config = dict(
    vocab_size=6279,
    norm_eps=1e-05,
    qk_norm=True,
    lr_head=0.0059,
    decay_fraction=0.254,
    decay_shape='pow',
    batch_tokens=16384,
    steps=7868,
)
Each number is 500 + 50 x the weight over its row's rms, rounded and kept within 0 to 999. Layers, rows and columns count from 0. Numbers have three digits each. The size before them is the row's rms in percent of the matrix's.

# layer 7 MLP gate, 256x96, rms 0.239, rows 249-255, columns 32-63
100:501478520552521448467487500522546517505511592429497580562600635458450483469516545488454450425519
100:465543480485431490445484543517483566494430562495597539477634438543593500464583449545520442495511
093:537445523467441516519515582509513507464575456543490514494419454494543630491471512562496425528544
090:464578619526473460489513443486516560431469562414563507497573565526490524437480532525453432477573
091:495453463491518615546548504518495433508508465522595542560485514486489557363580477442488428542472
099:517553526595485569535525544396476475356440511556569504415491548552526538488496439504532552498478
107:527488501579487485466499538488520390424601424501540473394506545492549429505585498445543462510469
# layer 7 MLP up, 256x96, rms 0.268, rows 249-255, columns 32-63
097:483476483599469548486451550580540477588561450534473490537553503482540520482544438471506523431478
102:445447529534427479487475477573507589544445553483513551550607562486532520542569564509566484494441
095:520508486467457447489545478535476466449460429469516448408476534428412553497527468495555448484440
105:537556435593529549510442486485497505462484533477558439481531477529411481530527565440509503499513
093:481411571540490564570501458515498466499493418484571472535511513577569455475583536595498500530424
094:502521520466528436532564463405472451552478402560659526418445493442449492551496435493543495496598
102:514441582496485567489526534592489524425488455508490492616450486478451544497473570480552506434474
# layer 7 MLP down (transposed), 256x96, rms 0.0982, rows 249-255, columns 32-63
100:466599492467463543559489523447372500461549562518489455496521497554470522506546470598566513511451
098:490477453477582498492454504631579546510516550575488437527515554466497375543476502562487464490524
094:472506541429518506551551570510493514521486430469479495486527488531443493581508556481433467529482
098:425587494455551468443515536475466550413467449494522492510537579473422521492385454514498463494610
113:500453504489468387517487521443501475503570543485515481442530550520516515435499606464501405411526
101:448500513461476457444559467435422554498518575568470467524523598447428384521506532513508460401463
102:486461494497560503494518389476516549496556505472440507513424533464601487554448513460453524553572